Weights of a small transformer language model: rotary positions, a variant of Muon for these matrices.
Each number is 128 + 32 x the weight over its row's rms, rounded and kept within 0 to 255. Layers, rows and columns count from 0. The size above them is the row's rms in percent of the matrix's.

# layer 2 attention query, 512x512, rms 0.134, rows 78-104, columns 128-255
size [ 97 101  99 104  97 102 100 101 104 104  96 106 101 103  99 103 103 104  97  92  97 100 100 102 105 100  92]
[[134 133 131 120 147 126 103 141 187 151  97 186 115  80 121  96 131 154  87 172 122 177 111 150 107 168 187 118 143 101  85 136 141 134 115 123 100 158  97 145 101  70 143 172 112  87 159 190 131  82 138  84 103 170 152  96 127 188  83 140 126  81  62 132 119 118 126 169 110 103 148  73 168 154 126 145 154 105 105 183  97 115 102 114 113 118 175 155 107 129 129 133 112  89 148 148  54 148 109 101 100 131 132  86 135 150 158 145 119 150 144 175 107 173  83 114 108 150 135  97 145 111 146 165 138  84 148  64]
 [179  99 108 142 117 151 136  97 173  96 136 164 109 176 148 106 187 133 162 119 133 114 143  53  81 105 128 145 125 176 138 159 177 182 193 108  72 135 120 108  57 150 145 147 133 122 119 100 166  90 184 156 123 138 143 125 118  80  81 124 171  85 116 101 183 117  96  56 148 121 111 160 158  89 142  82 108 123  46 148 124  78 100 132 113 139 103 124 199 122 156 111  95  74 120 127 136 106  79  96 171  51 155 140 109  98 153 118  95  91  96 141 124 141 105 107 114 182 120 112  96 128 155  89 130 150 182  86]
 [178 112 155  87  88 119 103  87 162 151 158  98 165 167 138 135 149 146 132 112 187  95 141 188  93 201  67 134 122 139 139 133 138 120 127 113  73 112 101  82 149 122  90 148  98 122 105 134 175 137 103 159 130 116 139 138 227  81 141 163 183 104  77 182 129 125 100  86  87 145 165 132 156 126 161 139  54 106 122 222 118 209  81 141 121 194 152 145 164 122  96  93 107  85 169 185 136 117 161 108 139 107  93 144 122 179 142 124 130 152  79 204 123 123 145 136  92 143 163 187 118 125  75  97 159 197 139 135]
 [112  63 148  71 112 132 142 108 159 144 127 116 111 104 128 153 128 113 111 116  65 141  99 171 132 133 128 133 176 134  96 114  97 118 122 171 156 111 158 166 140 127 165 101 117 152 164  81 159  84 143 149 100 157 170 105 101 124 121  77 110 113 121 111 127 173  80  94 152 127 104 153 133 146 142 113 131 170 145 120 169 130 112 140 166 169 142 101 126 110 155 106 136 116 126 109  64 119 143  73 109  69 118 131  94  51  97 193 114 134 159  94 200 136  74  83 154 138 147 107 144  96 131 146 170  79  98 150]
 [151 153 155 123 161  64  92 146 160  71  90 105 114 161 134 102 132 179 185 107  87 124 106 116 120 117 116 110 123 164 142  88 105 115 124 158  95 124 158  91 140 115 171 100 116 113 166 186 105 144 157 132 119 118 135 110 175 112 144  87 182  91 132 170 138  32 101  88 112 182 100 130 150 138 169 112 114 141 145  44 111 180 129  97 124 182  76 145 150 137 134 100 105 164 143 142 135 169 143 123 119 195 132  86 109 110 125 148 126 199 102 181  92 116 135 125 111 116 164  98  88  95 142 135  94 103 147 106]
 [188 102  97 174 114 123  82  88  72  63 104 153 110 104 174 167 140 111 134  86 131  83 143 100 126  90 135 121 131  84 112 111 132 171 158 108 164  60 126 146 146 117 145 187 132 149 132 154 180  99 125 174  76  92 140 166  90 148 157 168 143 110 105 135 145 103 125  40 153  86 169  87 149 153 176 164  97 189 149 162 108 172 117  89 201 159 155  71  34 177 146 133 150  57 110  82 165 136 101  99 122 133 158 109 142  63 129 103  92 110 175 137 112 122 107  66 102 133 180 172 110 134  99 127 134 103  75 164]
 [154 147 144 128 129 135 167 105 139  99 102  78 100 161 115 115 115 171 153 143 102 116 146 141  98 128 127 192 166 133 159  75 101  73 166  97 125 134 112 130 108 145 134 114 179 113  68  88 136 130 126 148 128 119 150  87  95 164 134 117 108  55 147 140 135 122 118 139  95 144 143 147 168 108 121 170 148 134 155 146 199 162  87 171 129 162 142  97 177 116 113  88 128 177 144  71 183 135 127 158 105  99  74 156 178 109 159 202 145 108 116 190 116  80 148  98  91 120 138 154 135  64 200  91 156 207 114  86]
 [101  74 121 117  84 133  76 211 103 148 184 133 132 134 106 147 104 104  92  58 118 164 130 143 119 131 158 105 163 102 156 190 111  93 154 101  83 109 153 158 144 159 105 123 163 149 158 131 162 148 136 185 156 214 139 116 112 153 134  76 118  81  79  96 143 144 128  51 149 141  87 120 155 167 101  77 114 109 143 113 135 118 111 102 120 160 142 135 133 110  95 186 207 170 188 127 161 145 130  85 136 150  97  68  91 133 141  77 121 167  91 112 123 188 133 142 119 135 124 133 129 117 150  73 112 121  93 166]
 [140 173 103 175 105  92 140 141 181 146  73 103 127 115 139 157 147  89 140 199 106 108 103 125 159 122 126 110  95 112 113 118  84 107  87 151 113 142 178 206 175 145 165 145 127 108 119  52 152  68 173 138 121 169 186 140 138 101 136 153 179 155 100 162 113 145 116 118 132 127 126 174  37  99 158 103 131 150 112 128  81 115 167 186 103 156 116 122  77 126 166  79 121  93 151 108  82 118 112 148 136 169 158 140 109  93 193 160 127 129 131  65 155  63 108 145 107 202 172 116 159  93 130  93 172 110 157  78]
 [116 156 137 151  97  99  92 150 178  95  83 160 133 111 158 114 135 125 116 169 123 127 134 124 130 157 165 121 121 142 140  60 147 148  99 107 108 132 125 137  99 164 111 110 155 114 141 148 128 160 124  57 175 141 158 156 121 150 130 212 116 156 113 142  89 141  91  71 118 106 125  62  95 124 104 127  83 102 148 184 131 151 117 142 144 155 125 144 144  71 123 197 193  72 106 148  91 134 135 170 143 178  74 102 132 125 193 117 130 120 128  90 101 130  77 131 141 111 172 134 108 121 139 103 150  61 104 162]
 [113  86 152 118 143 164  92 149  79 126 105  98 130 142 162 104  97  79 178 176 131  95 109 130 109 120  97 202  56 192  72 121  74  86 172 127 151 117 144 138 146 129  85  80 133 146  85 117 137  63  95 161 180 133 156 141 148 132  51 116 120 182 102 154 174 139  87 171 184  32 192 147 109 124 145 181 102 104 141 145 136  55  93 133 123  73  80 126 119 139 155 202 165 195 152 117 113 176  99 114  74  50 116 110  63 128 147 122 101 129 129 136 105 146 170 119 164 105 160  96 128  82 112 145 103 111 120 141]
 [187 146 144 123 103 162  94  95 111 118 162 138 123  65 199 145 115 121 145 150  86 132 128  98 119 113 158 198 177 112  87 150 123 117 100  97 161 150 181  66 178 149 155  73 140 144 139 146 141 148 143 160 155 132 135  93 180 142 132 165  83  97  66 150 124 112 162 109  88 125 189 153 142 152 125 100 106 212 114  88 138 128  65 113 138 154 101 109 113 150 127 124 195  92 213 190  75 151  80 121 131  78 120  73  81 145 114 109 132 114 140 185 113 118 120 129 116 114 105 145  73 133 135 121 152 144 148 105]
 [ 79 119 143 124 125 111 151 164  90 130 106 129 139 148 166 174 177  95 110 196 123 139 164 158 114 165 150 173 184 145 114  61 157 112 118 159 136 123 180 153 118 155  95 130 151 104 116  96 117 151 147 121 141 131 122 111  70 102  86 159 144  87 105 118 116  84 100 128 111 143  55 105 136  88 128 181 165 136 145 167  68 112  92 108 129 148 103  70 113 125 132  80 148 152 149 150 141  71  85 122 120  71 160 115 111 132  79 134 122 113 156 159 165 150 120 125 138 121 158 133 125 148 122 107  97 155 155 123]
 [ 97 101 113 191 124 151  88 119 167 112 131 103 157 177 195 149 113 146 108 130 171 133 125 141 180 156 115 110 114  61  57 157  86 137  66 182  90 101 164 125 113 131 139 122  54 181 134 137  96 168 126 108 108 112 173 146 133 117 123 163 134 145 118 144 101 115 102  90 109 144  77 110 160 105 122 166 149 152 132 135 109 131 149 136 161 105  82 129 137 168  98  77 103 188  75 177 118 128 124 125 141 185 132 166 127  69 149 158 115  83 138 111  81 120 158 110 122 109 132 120 146  74  81  90 156 146  91 114]
 [173 134  89 116 140  94 100 107 132 130 124  82 179 173 154 123  48 152 131 116 134  87 117 113  97  96 124 128 107  64  95 171 123 136  90 112  78 137 148 189  98  72 103 103 147 134 194 102 119 121 163 106 132 115 135 122 103 138 166 160  67 108 140 164 151  77  75 106 107 178 114 152 172 153 159  86 153  84  70 138 148 140 129  96 131 112 108  92 169 118 145  99 102  86 184 133 103 101  87 129  64 105 161 143 166 124 106 129 130 145  80 143 127 144  96 113 136 109 143 132 127 142 181 137 132 113 234  88]
 [166 114  97 154 195 108 127 102 144 109 136 169 131 140 119 129 160 114  80 124 105 121 157  98 164  84 125 146 158  67 161 138 149  89 134  76 140 124 126 115 170 119  88 135 189 146 166 137 143 121 154 130 117 156  97 116  73 124 134 219 112 132  66 141 126 137  89  80  91 129 160 136  72 147 108 134  75  98  94 107  77 131 172 144 112 143  80 183 111  56 134 171 112 139  94 172 110 150 132  80 132 154 171 144  82 174 126 133  84  77 162 142 106 160 115 123 162  85 111 173 148 143 135  78 151 113 105 158]
 [158 114 147  82 144 126  93 106  73 120 129  75 115 142  91 104 102  95 109 148 154 104 111 157 122  97 117 179 135 161 146 171  91 145 159 114 160 142  66 138 119  72 113 160 153 102 151 121 121 191 115 150 115 103 136 149 163 169 115 101 119 132 126 126 109 162 135 140 152 141  92 147 118 158 136 137 152  41  97  82  52 141  36 101 166 159 137 136 112 134 163 171 179 145 172 142 137  81 167 132  84 132 125 170 200  99  87 140 147 103 152  75 153 149 153  95  95  69 148 110  86 146 165 153 111 130 136 119]
 [164 108 130 136 130 167 190 150 184 138 128 115 107 165  96 105 103  75  98 105 161 112 103 151 120 130  80 138  67  84 143 161  93 129 156 133 165 113 163 173 137 144 144  71 168 146 122 118 142 148 108 131 196 121  93 131 154 134 147 159 156 135 120 133 132  76 134 125 141 141 125 157 100 179 102 145 155  84 168 178 169 149 127 170 170 136 187  95 191 120  83 195  95 146 174 115 101 100 111 100 160 176  66 158  85 113 124 169  69  95 197 144 148 112 141 102 141 143 109 115 167 126  77 107 110 134 118 138]
 [105  90  99 236 140 121 153 168 134 110 154 148 106 159  78  93 120 126 133 124 133 152 162 127  77 153 157  99 196 108 149  83 100 127  76 166 141  55 125 159 121  78 139 100 117  60 182  81 110 134 120  84 109 129 172 167 178 148 138 159 103  68 124 116 149  99 174 192 113 124 112 151 149 165 112 145 126  58 104 108 193  87 140 147 107 145 115 138  86 100  96 151 158  79 106 104 135 162 114 134 134 158 178  51 125  78  30 136 118  94  61 172 122 157  76 162 144 167 118 115 174 114  98  75 142 133 151  97]
 [179 160 129  56 153 148 169 137 118 141 140 127 130 168 142 149  81  94 115 153  84 146  84 113 105 116 156 164 139 166 128 170 113 124 120 138 113 141 166 105 138 185 149 118 157 106 103 125 151 112 143  93 118 122  50 151 168  58 182 100 141  81 111 100  89  74  80 114  46 129 130 106  75 158  70 141 135 125 181 122 100 133 127 129 154 118 127 185  73 115 103 128 153  27 158 156 130 143 111 121 131 116 143  89 140 140 118 113 101 125 151 157 169 100  68 135 174 113 126 190 131 115 107  86 138 118  78 131]
 [105 163 156  90  82  99 131 108 140 123 183 179 152  96 133 108 108  80 161  96 146  97  94 102  89 233 154 147 142 126 138 169 124  96 104 161 134 177  40  52 141 107 152 134 166 125 114 125 156 127 136 122 169 168 186  86 130 106 123 138 163 122 199 141 149 125 141 122  82 179 108 120 123 131  60 150 127 116 125  94 169 166 170 157  98 137 101 164 107 139 107 117 144  67 130 149 143 153 163 148 139 135 110 153 210 200 145 111 137  79 122 125  88 163 113 151 133 132 142 122  94 161 133  98 134 114 119 109]
 [105  63 157 121 127 212  73 121 136 219 144  64 110  91 117 140 158 121 117 154  83  71 135 139 158 136 119 138 152 135 153 134 220 170 167 109 143  97 134 153 116 105 131 152 133 167 163 164 149 146 168 146 103 139 128 170 168 142 135 137 193 129 152 154 147 113 135 165 175 144 146  94  86 150 108 132 130 103 148 129 148 155 173 180 141  86 150 104 106 142 179 123  69 150 122 108 120 107 126 103 107 123 177 130 105  88 121 129  70 135 184 164  69  90  95 127  90  76 136 167  71 137 133 135 160 145 110 121]
 [134  97 127 140 143 114 140 105  90 115 144 120 116  98 165 165 111 186 140 119 125 138 156 144  71 117 163 152 131 142 158 160 118 160  86 124  53 138 132 110 112 108 125 158  87 132 117  50 125 202  88 121 136 133 112 177 126  43 152 103  32 152 161 153 160 118  35 120 130 146 133  65 120 148 130  99  85 116 123 170 130 108 114 109 156  89 116 133 127  93 143  97 149 134 125 191 113 147 108 144 113  96 139 131 103 136 115 136 142 138 124  68 142  85 123 105 172 145 100 163 161 194 165 116 114 125  98 153]
 [113 175  78 122  89 140 133 187 127 187 167 108 124 125 142 127 150 190 101 176 123 158  91 137 152 135  53 154 139 218 137  87 146 111 147 161 148 162  98 105 105  91 139 168  88 175 177 140 154  83  93 156 119 168  83 132 111 149 138  68 153 142 106 161 163 127 100 131 166 116  91 124 149 115 139 160 155 125 137 116 102 145 191 205 196 122 141 151  83 176 138 151 157 114 158  34 123  75 146 114 116  99 108 114 169 116 108 105 128 127 129 152 149 138 105 140 186  67 133  86 108 155 105 115 121  66 132 127]
 [122 110 150  90  64 149 127 106 140 118 136 147  92 100 100  97 112 118 118 138 111 127 167 137  92  76 147 109 166 129 140 120 132  76  56 144 164 107 116 118 146 136  81  99 135 129  83 155 137 205 129 119 141 117 134 117 115 138  46 183 128  60 124 130 137  68 160 167 116 138  82 140  88 112 114 124 147 161  76 102 110 191  87 109  89 100 142  84 104 120 117  94 126 188  55 149 123 183 156 134 193 172 129 162 140 111 132  90 124 140 104 122 163 151 143  91 158  94 125 113 128 175 128  92 113 105 124 111]
 [138 113 159 129 163 145 134 130 157 178 205 115 118 137 130 159 114  73 156 143  57  57  94 139 152 100 150 110 125 140 166  80 172 141  70 129  80 117 198 156 180 115 151  45 125 119 128 118  88 178 150 120 118  91  85 123  89 170 141 194 164  69  81 117 138 132 138  83 109 170 101 158 166 111 117  97 132 178 182 138 138  92 188  86 154  86 178 119 152 112 151  86 148 160 107 127 143 162  97 165 107  83 149 115 184 149 144  85 103 175 136 140 135 146 100 106  96  86 154 167 161 166  94 105 101 191 150 129]
 [119 131 118 179 168 203 121 141 122 138  84 110 207 142 143 156 155 104 157 131 149 118 105 154  94  67 143 162  38 146 132 149 129 136 119 117 113 101 147 105 101 115 109 124 101 158 127 111 158 142  76 167 119 126  68 132 167  76 130 170  99 108 132 142 120 180 102 129 161  85 139 124 106 121 130 153 120 171 117 145 140  73 122 160 100 168 147 116 119 101 169 126 220  95 149 126 133 105 124  94 139  90  88 139 120 106 154 104 144 167 153  88 117 159 149 135 151 186 166  94 169 136 119  93 166 127  70 110]]
# layer 2 attention key, 512x512, rms 0.133, rows 78-104, columns 128-255
size [101 105 105 104 101 103 108 105 105 105  99 108 103 104  99 101 103 105 102  92  96  98  97 101 104 103  92]
[[169 170 113 124 101 141  92  82 130 135 141 110 115  87  78 130 107 171 141 134 138 129  97 173  97 141  81 110  50  89  88 135  84 168 109 166  51 104  99 174 110 152 141  65 172 123 134 132 117 112 114 139 120 100  76 131 179 237 120 154 185 163 141  38 120 134 100 159 107 146 199 111 151 126  86  82 102 160 130 190 137 187 147 149 100  90 131 131 113 168 120 157 178 105 183  98 131 150 134 155 136 160  89 177 171 144 136 125 170 123 120 120 115  86 122 118 143 120 179  72 153 111 108 104  63 147 158 134]
 [121 186 106 146 165  93 128 129 126 108 120 112 180  89 122 144 172 122 123 144 171 137 142 107 124 135 166 143 154 148  93  52 119 125 108 215 140 133 133 168 116  79 130 147  56 139 184 128  93 173 132 139 169  95 123  96 158 147  94  62 147  72 101 133 124 182 173 140 126 129 123 148  75 118 136 136 108 112 165  80 167  91 161 125  75  91 149 112 141 139 144 156 122 132 122 131 118 178 153  92 130 128 183 174 155 128 136 121 100 117 104  82  79  45 122 155 149 175 201 121 153 123 195 161 140 112  92 161]
 [ 98 116 162 115 183  93  65  81 141 137 128 117 158 105 115 179 164 158 137 160 122 147 167  77 141 127 101 137 106 128 119  79 141 135  86 117 114 152  84 123 109 108  68  66 179 119 138 156 131  79 101 104 142 122 119  95 139 146 127 239 165 176 115 129 137  82  95 118  51 149 175 116 110 116 146  59 125 137  85 139 142 152 108  68 154 145 141 208 184 138 102  45 136  95  92 130  98 146 139 106 178 145 132  68 117 184  91  89 117  98  94 130 112 145 143  97 109 109 153 177 119 120 108 139 157 163 177  52]
 [105  80 130 143 122 124 168 112 121 121 120  75 109  99 170 144 102 125 125  88 132 133  85  90 132 172 112 196 102 134 131 132 120 154 141 167 172 142 156 170 118  64 138 114 166 135  91 139 140 127 168 135 176 127  79 128 123 118 139  81 117  90 131 108 156 109  84 134 175 116 159  91 104 161 134 163 128  78 190 102 102 100 135 109 101  89 112 153 122 127 124 209 134 118 164 139 141 137 149 108 119  80  94 145 140 187 150  64 191 147 110  90 148 174  88 108 131  83 125  72 154 123 109 147 137 118  86 155]
 [150  99 155 102 132 158 124 130 164 157  86 138  94 123 171 120 187 128 189 134 124 118 138 147 119 129  93 110 130 136 136  96 151  86  64 128 144 132 146 109 146  68 178 155 120 144 147  90 170 123 161 191 100  70 136 134 127  94 136 112 114 162 144 149 171 165 136 130 113 126 153 128 117 148 129 104 142 171  90 122 105 135 178 112 167 115 135 131 112  88 147 126 106  68 163 110 118 167 143 177 134 165 118 116 180 173 144 165 107 109 111  77 196 112 116 162 182 126  90 130 164 125 158 147 120 150  90  37]
 [171 163 193  92 151 122 156  82 104 128 170 108 125  52  96 174 124 150 141 124 136 153 115 111  89 156  91 130 114 189 108 145 129 124 101  91 131 104  92 119 178  86 104 131  88 140 132  93 108  96  61 104 114  86 105 114  92 115 178 105 126 124 123 138  90 103  94 104  98 187 179 105 144 159 174  79 105 156  65 149  44 117 128 154  79 173 156 157 100 150 168 133 201 138  86 105 139 101  79 134 174 143 118 138 130 155 124  92  78 160  95 152 156 156 101  82  88  71  77 109 105 161 114 116 117 130 141 128]
 [169 183 171 108 124 128  94 123 167 151  85 104 146 114 155 140  93 178 107 105 149 153 148 142 146 108 102 123  98  84 145 113 113 154 115 124 122 137 112 151 116  94 150 127 131  91 135 118 133 134  82 170 118 133 181 153 131  91 148 117 209  87 165 169  76 136 116  92 163 138 101 150 132 114 161 102 104 128 118 133 148 132  81 157 127 129 110 125 114 127 135  98 134 139 192 114 170 137 104 167 185 125 159 100 184 126 108  95 143  88  79 145 131 161 133 139 139 150 155 156 105  81 144 137 131 181 112 119]
 [104 137 140  96 126 101 154 148  75 107 113 184 156 127 180 117 131 114 117 102 141 169  50 139  43 118  78 110  58 127 105 116 129 170 101 213 135 150 112 118 124 124 137 164  83 141  99 128 152 128 173 153 140 150 108 162 115 170 130 128 122 134  93 140 147 113 189 158 167  67  48 131 147 170 145 106  98  80 152  96  84 115  87 141 133 156 195 167  83 111 122 175 136  61 233 108 132 142 140 118  80 104 133 159 148 115 181 105 121 121 144 126 105 159 184  75 125 129 177  76 152 126 173 143 158 195  70 109]
 [ 84 105  66 214 180  87 152  64 178 127 141  59 176 146 139 109  87 162 152 136  99  60 116 120 137 125 111 193 130 143 137 138 137 133 113 162 145 106 109 120 165 129 125  82 122 136  85 157 148 153 114 127 156 108 156 156 158 159 104 113 117 130 105 164 140  99 140 163 147  94 197 130 132 135 162 114 109  96  97 153 157 107 203 127  84 122 126 145  84 161 161 109 148  37 106  98  99 130 165 196  91 107  94  78 129 167  93  78 144 141 126 126 135  75  64 173 142 112 151 142 160 164  65 216 140 200 139 106]
 [ 86 103  97 156 140 105 174 136 135 142 119 147  85 113 124  98 136 124  69 167 167  62  96 182  96  93 100 109 138 166 167 125 129  85 164 111 145 108 135 126 111 129 120 155 105 129 159 175 132 127  95 131 167 153 163  81 107 101 127  80 135 107 156 106 139  81 137 174 130 132  93 152 121 113 159 112 115  96 116 180  97 108 154 180  91 130 128  81 126 169 112  90 123 151 117  88  98  94 187  55 152 200  66 142  98 123  91 107  77 126 166 100 110 147 129  68 124 191 126  65 167  88  93 109  61  45 106 186]
 [161 156 164 119 123 161 159 112 159 131 134 225  72  91 118 125 126 138 161 131 113  91 130 144 173 101 140 137 115 128 167 112 160 148  69 124 117 143  72  91 161 145 178 158 191 178 152 166  61 182 173 135  81 115  78 138 225 172 146 122 117  87 143  91 130 168 148 140 141 196 142  85 161  65 131 146 107 163 180  93 153 181 165  83  85  79 146 135 111 116 143  90 133  87 146  90 137 113 110 124 139 148  94 105 136 172 164 127 152 129 102 119 150 119 147 126 120 119 145 130 168 169 142 115 111 188 110  87]
 [115 145 148 130 115  92 147 130 128 126 160 141 151 147 110 116 130 144 155 143 135 124  68 155 123 160 179 161 133 155 125 127 146 126 109 178 125  99  99  95 138 138 152  98  80 128 126  91 132 155 151 123 170 167 127 136 126 163 101 129 106 174 173  98 101 134 158 196 196 172  98  71 126  75 163 123 109 140  88 118 122 133 160 159 113  73 126 132 146 138 135 160  96 103 119 102 120 128 137 138 122 114 119  83 184  98 122 107  78 139 102  97 134 150  83 195 131 114 108 122 114 157 193  95  98 143 107 125]
 [205 150  57 143 159  86 118 144 149  76 159 165 107 111 146 118 151  77 116 155 114 167  66 143 117 158 121  67  99 102 113 200  75 144 118  90 108 117 123 109 137 147 171 129 180 123 106 142 177 146 116 125 194 150 159 135 107  92 136  76 156 112 120 126 148 128 129  96 202 154 113 131 138 150 111  72 133 140 138 124 153 169 184 148 117 123 160 125 118 130 112 134  64 131  84 139 136 102  75 110 125 150 130  85 145 135 162 109 121 172 163 146 151 170 132 100 178  97  99 120  81 129 105 197 111 130 169 117]
 [118  73 128 183 121 117 127 129 138 146  82 152  79  75 171 137  80 110 165 170 155 127 134  94 104 117 151 144 141 116 211 154 163 142  87  93 172 154 111 123  78 150 147 102 121 149 113 175 198 108 138  94 149  99 127 115 127 171  98 109 143  81  75 194 121 162 148 133  98 115 120 129 165 169  99  88 143 111 138 152 156 151 110 181  85  65  69 110 107 134 165 143 187 126  51 163 106 116 113  52 155  53  91  77 156 117 161 101 107 157  87 111  90  99 133 131 149  95 161 110 120 164 174 135 123  93 137 108]
 [ 94 102 163 169 141 112 154 143 114 136 108 118 122 132 174 163 104 133 168 124 106 126 147 183  94 146 127 175 110 112 110 127 115 135 132 123 152 184 192 103 153 190 150  96 143 168  73 132 179 194 120 124  89 169 112 111 106 127 113 119 116 125  99 143 132 154 124 129  93  88 113 128 171  73 133 135 112 142 144 151 114 103  57  63 107 128 102 150 164 189  36 130 141 107 115 130 144 128 132 100 161 177 165 146 113 139 143  98 101 167 138 132 100 132 116 133 185 144 171 107 115 121 137  98 115 158  87  70]
 [118  77 118  84 127  34 113 191  87  82 162 176  85 154 167 104  77 165  86 155 134 109 126 163 123 107 109 103 104 164 187 112  93 171 114  99 163 148 105 179 187 139 144  93 116 174 162 126 160 173 110 137  97 111 170 139 122 207 109 102 139 117  98 121 170 117  89 139  90  85 148 122 107 121  86 141 116  85 130 144 131  86 147 149  98 122 116 155  83  91 177 139 116 164 129  97 143 160 115 115 103 129 195 157 138 122 118 167 120 123 149 140  98 108 153 107 122 139 103 158  96 154  70 104 106 178 124 154]
 [175 115 131 129 156  94 146 186 156  77 100 146 103 117  99 247 114 128 171 143 120 139 143 119  80 178 144  90 117  77 153  81  84  85  93 151 141 195 101  97 104  98 114 145 149 106 125 189 122 129  92 101 113 119  98 155  94 179 141 152 188 118 147 107  95 164 131 136  44 111  85  85 108 135 133 151 100 148 100 208 166  82 149 138 112 170 123 134 173 116 193 130 113 122  67 152 153 135 112 134 186  99 172 103 129 135 116 179  73 174  97 147 174 125 151 136  66 153 166 159 107 175 145 175 133 134 149 102]
 [145 135 124 148  88 124 119  84 184  88 187 106 182 108 139 110 135 114  75 130  91 123 169 126  98 134 181  68 108  95 199 161 150  95 140 123 116 145 149  98  77 135 143 169 139 170 144 130  71  99 138  64 187 177 198 132 104 121 166 103 153 102 183 163 143 103 144 133 141 182  91 111 137 122 170  73 130 132 133 152  92 144 132  90 202 161 117 126  93  77  60  95 127 190  96 104 154  95 134 120 148 195 118 101  81 121 182 126  94 127 108 169  95 168 158 134 125 151 109 157  56 141 149 151 118 116 132  82]
 [111 105  93 196 114 152 142 165 146 138 140 132  88  43  79 152  73 124 160 118 176 126 159 146 114 152 109 164 111 145  94 122 136 141 115 139 170 129 125 137 133 119 134 147 156 158 160 115  78  94 110 150 147 162 163 181 148 131  97 114 132  60 166 125 142  76 136 115 115  60 133  74 130 175 144 165  78 125 154 105 102 156 134  97 126 113 163  86 122 163 139 167 138 230 104 144 156 178 160 137 160 172 125 107 150  93 179 159 159 170 193 169 154  94 108  78 169 105 180 152 127 190 146 115 103 117 202 141]
 [106  83 172 155 159 169  72 109 102 148 126  80 111 146 176 151 130  99 105  81 133 139 174 103 162 155  74  55 171 131 175 159 143  88  96  97 163 146 118 157 149 137  66 106 176 204  93 191  80 158 139 143 197  86 114 136 145 151 113 125 111 118 120 185 160 186 138 104 107 107  94 136 145 159 145 149  58 137  62 164 144 121  82  97 124 107 144 153 144 153 133 115 137 151 104  91 141 169 128 136  92 103 169 172 119 141 154 117  97 146  90 166  97 138 127  88 151 163 134 170 159 135 133 141 126  95 119  99]
 [140 127 134 124 175  82 155 122 154 170  35 143 198 126 160 120 174 165  68 108 123 151 119 138 128  59 139 178 157 167 137 118 140 125 184 146 179  54 141 142  69 110 167 142 173 123 116 189 151 139  99 157 109  73 105 158 195 169 123 214  84 168 158 115 134 124 173 215 129  62  84 134 154 114 115 176 147 153  65 189  95 124 116 147  66 196 153 155 170  93 112 128 156 159 169  90 148 131 131  70 119 153 140 137 161 117 120 113 132 148 154 127  88 199 169 159 148 160 103 133 182 136 156 143 148 117 117  86]
 [100 114 139 132 149 153 133 119 168  67 163 104 135 101 131  99  97 111  81  94 114 165 114  96 137 129  99 147 132 134  99 132 139 129 127 206 147  89 116 153 145  78 137 130 155 158 169 132  99 204 131 151  75 155  80  71 145 187  95 178 160 135 104 107 203 198  99  96 130 168  85 172  96 117 106  85  96 113 143 117 145 145 179 100 164 119 158 138  83 111 119 155  94 110 163 111  87 136  82 122 115 122 127 167 131 117 177 102 200 142 156 135 155 188 170  98 169 157 194 169 105 127 163 159 122 110 135 155]
 [127 151 166 146 117 148 104 203 119 147 128 175  92  97 137 138 109 109  80 123 125 141 106 123 141  92 149 156 168  89 119 149 138 115 124  68 156 101  77 121 154 131 109 160  69 145  99 178 130 129 129 155 120  91 109 117 144  99  93 155 117 120 124  84 129 155 125  92 113 120 122 106 131 140 149 159 121 112  51  30 146 192 127  64 176 153 119 162 129  82 151 139  73 157 132 125 154 178  84 102 115  89 194 145 175 104 130  91 181  90 108  59  91  91  91 130  66  90 118 103 183 115 102  83 110 122 151  95]
 [124 151  98 130  73 103 135 150  32 173  94 123 114 128 127 102 131 112 160 134 108 161 151 114 101 162 133  89 138  86  60 134 199 126 156 118 174 112 131 175 167 108 160 125 132 124 143  77 150 150 129 175 119 144 128 148 123 183  96 139 132 134 142 160 179  65 181 184 159  92  82 128  81 154 159 124 139 126 113 183 134 157 154 108 104 105 167 174  92 113 150 108 102 124 144  70  99  68 145 146 191 179 144 149  80 132  78  93 169 175 123 107 109 123  80  84 157 160 148 169 133 111 139 139 103 138 154 172]
 [151 100 199 106 125 115 111 125 158  65 141 103 163 154 103 155 101 149 175  90 131  91 124 121 179  82 108  90  81 113 111 123 141 103  44 132 125 118  73 117 137 137  91 140 141 156  97 126 164 120 139  72 181 102 155 125  65  86  98 155 129 190 106 113 133 134 153 173  77 137 108 197 136 127 164 108 129 118  96  81 165 200 129  74 140 144 121 120  70 175 137 108  98 108  80 139 164 145  55  84  98 181 114  89 126 169 203 166 151  74  87 161 154 107 170 132  82 116 171 166  93 136 117 189 173 172 109 114]
 [119 127 119 109 126  85 112 154 181 181 137  81  84 116 120 174  97 173  94 116 105 115 118 131 101 127 106 121 121 157 174 107 116 117  67 133  65 198 157  80 100 113 113 185  81 105 163 124 161 116 158  98 133 128 145 172 126 101 134 204 165  78 149 162 108 144 124  62  96 182 187 141 152 157 104  79 122 148 116  90  81 124 112 155  58 173 116  89 179 116  99 131 178  75 181 156 102 146 129 170 129  96 107  99  92  91 104  96 125  85 131 137 170 103 156  79 146 160 152 150 115 111 114 164 151 123 168 106]
 [129 189 112 173 177 132 107 161 129 180  77 133 150 129  77 112 135 139 101 151 161 150  98 175 110 156 123  98 146  49 107 118 120 156 156 181 121  98 132 189 139 135 156 145 109 161 156  66 166 144 132 135 173 105 157 131 135 175  47  90 104 182 134  85 149  99 157 100 153  35  95  70 120 149 176 181 142 108 116 135 135 126  99  55 114  79 175 117 121  93 126 219 144 121 159  97 155 157 133 105 133 129 126  99 104 103  90 121 115 127 173 106 103 132 119 175 136  97 147 124 148 134 128 141 117 147 154 121]]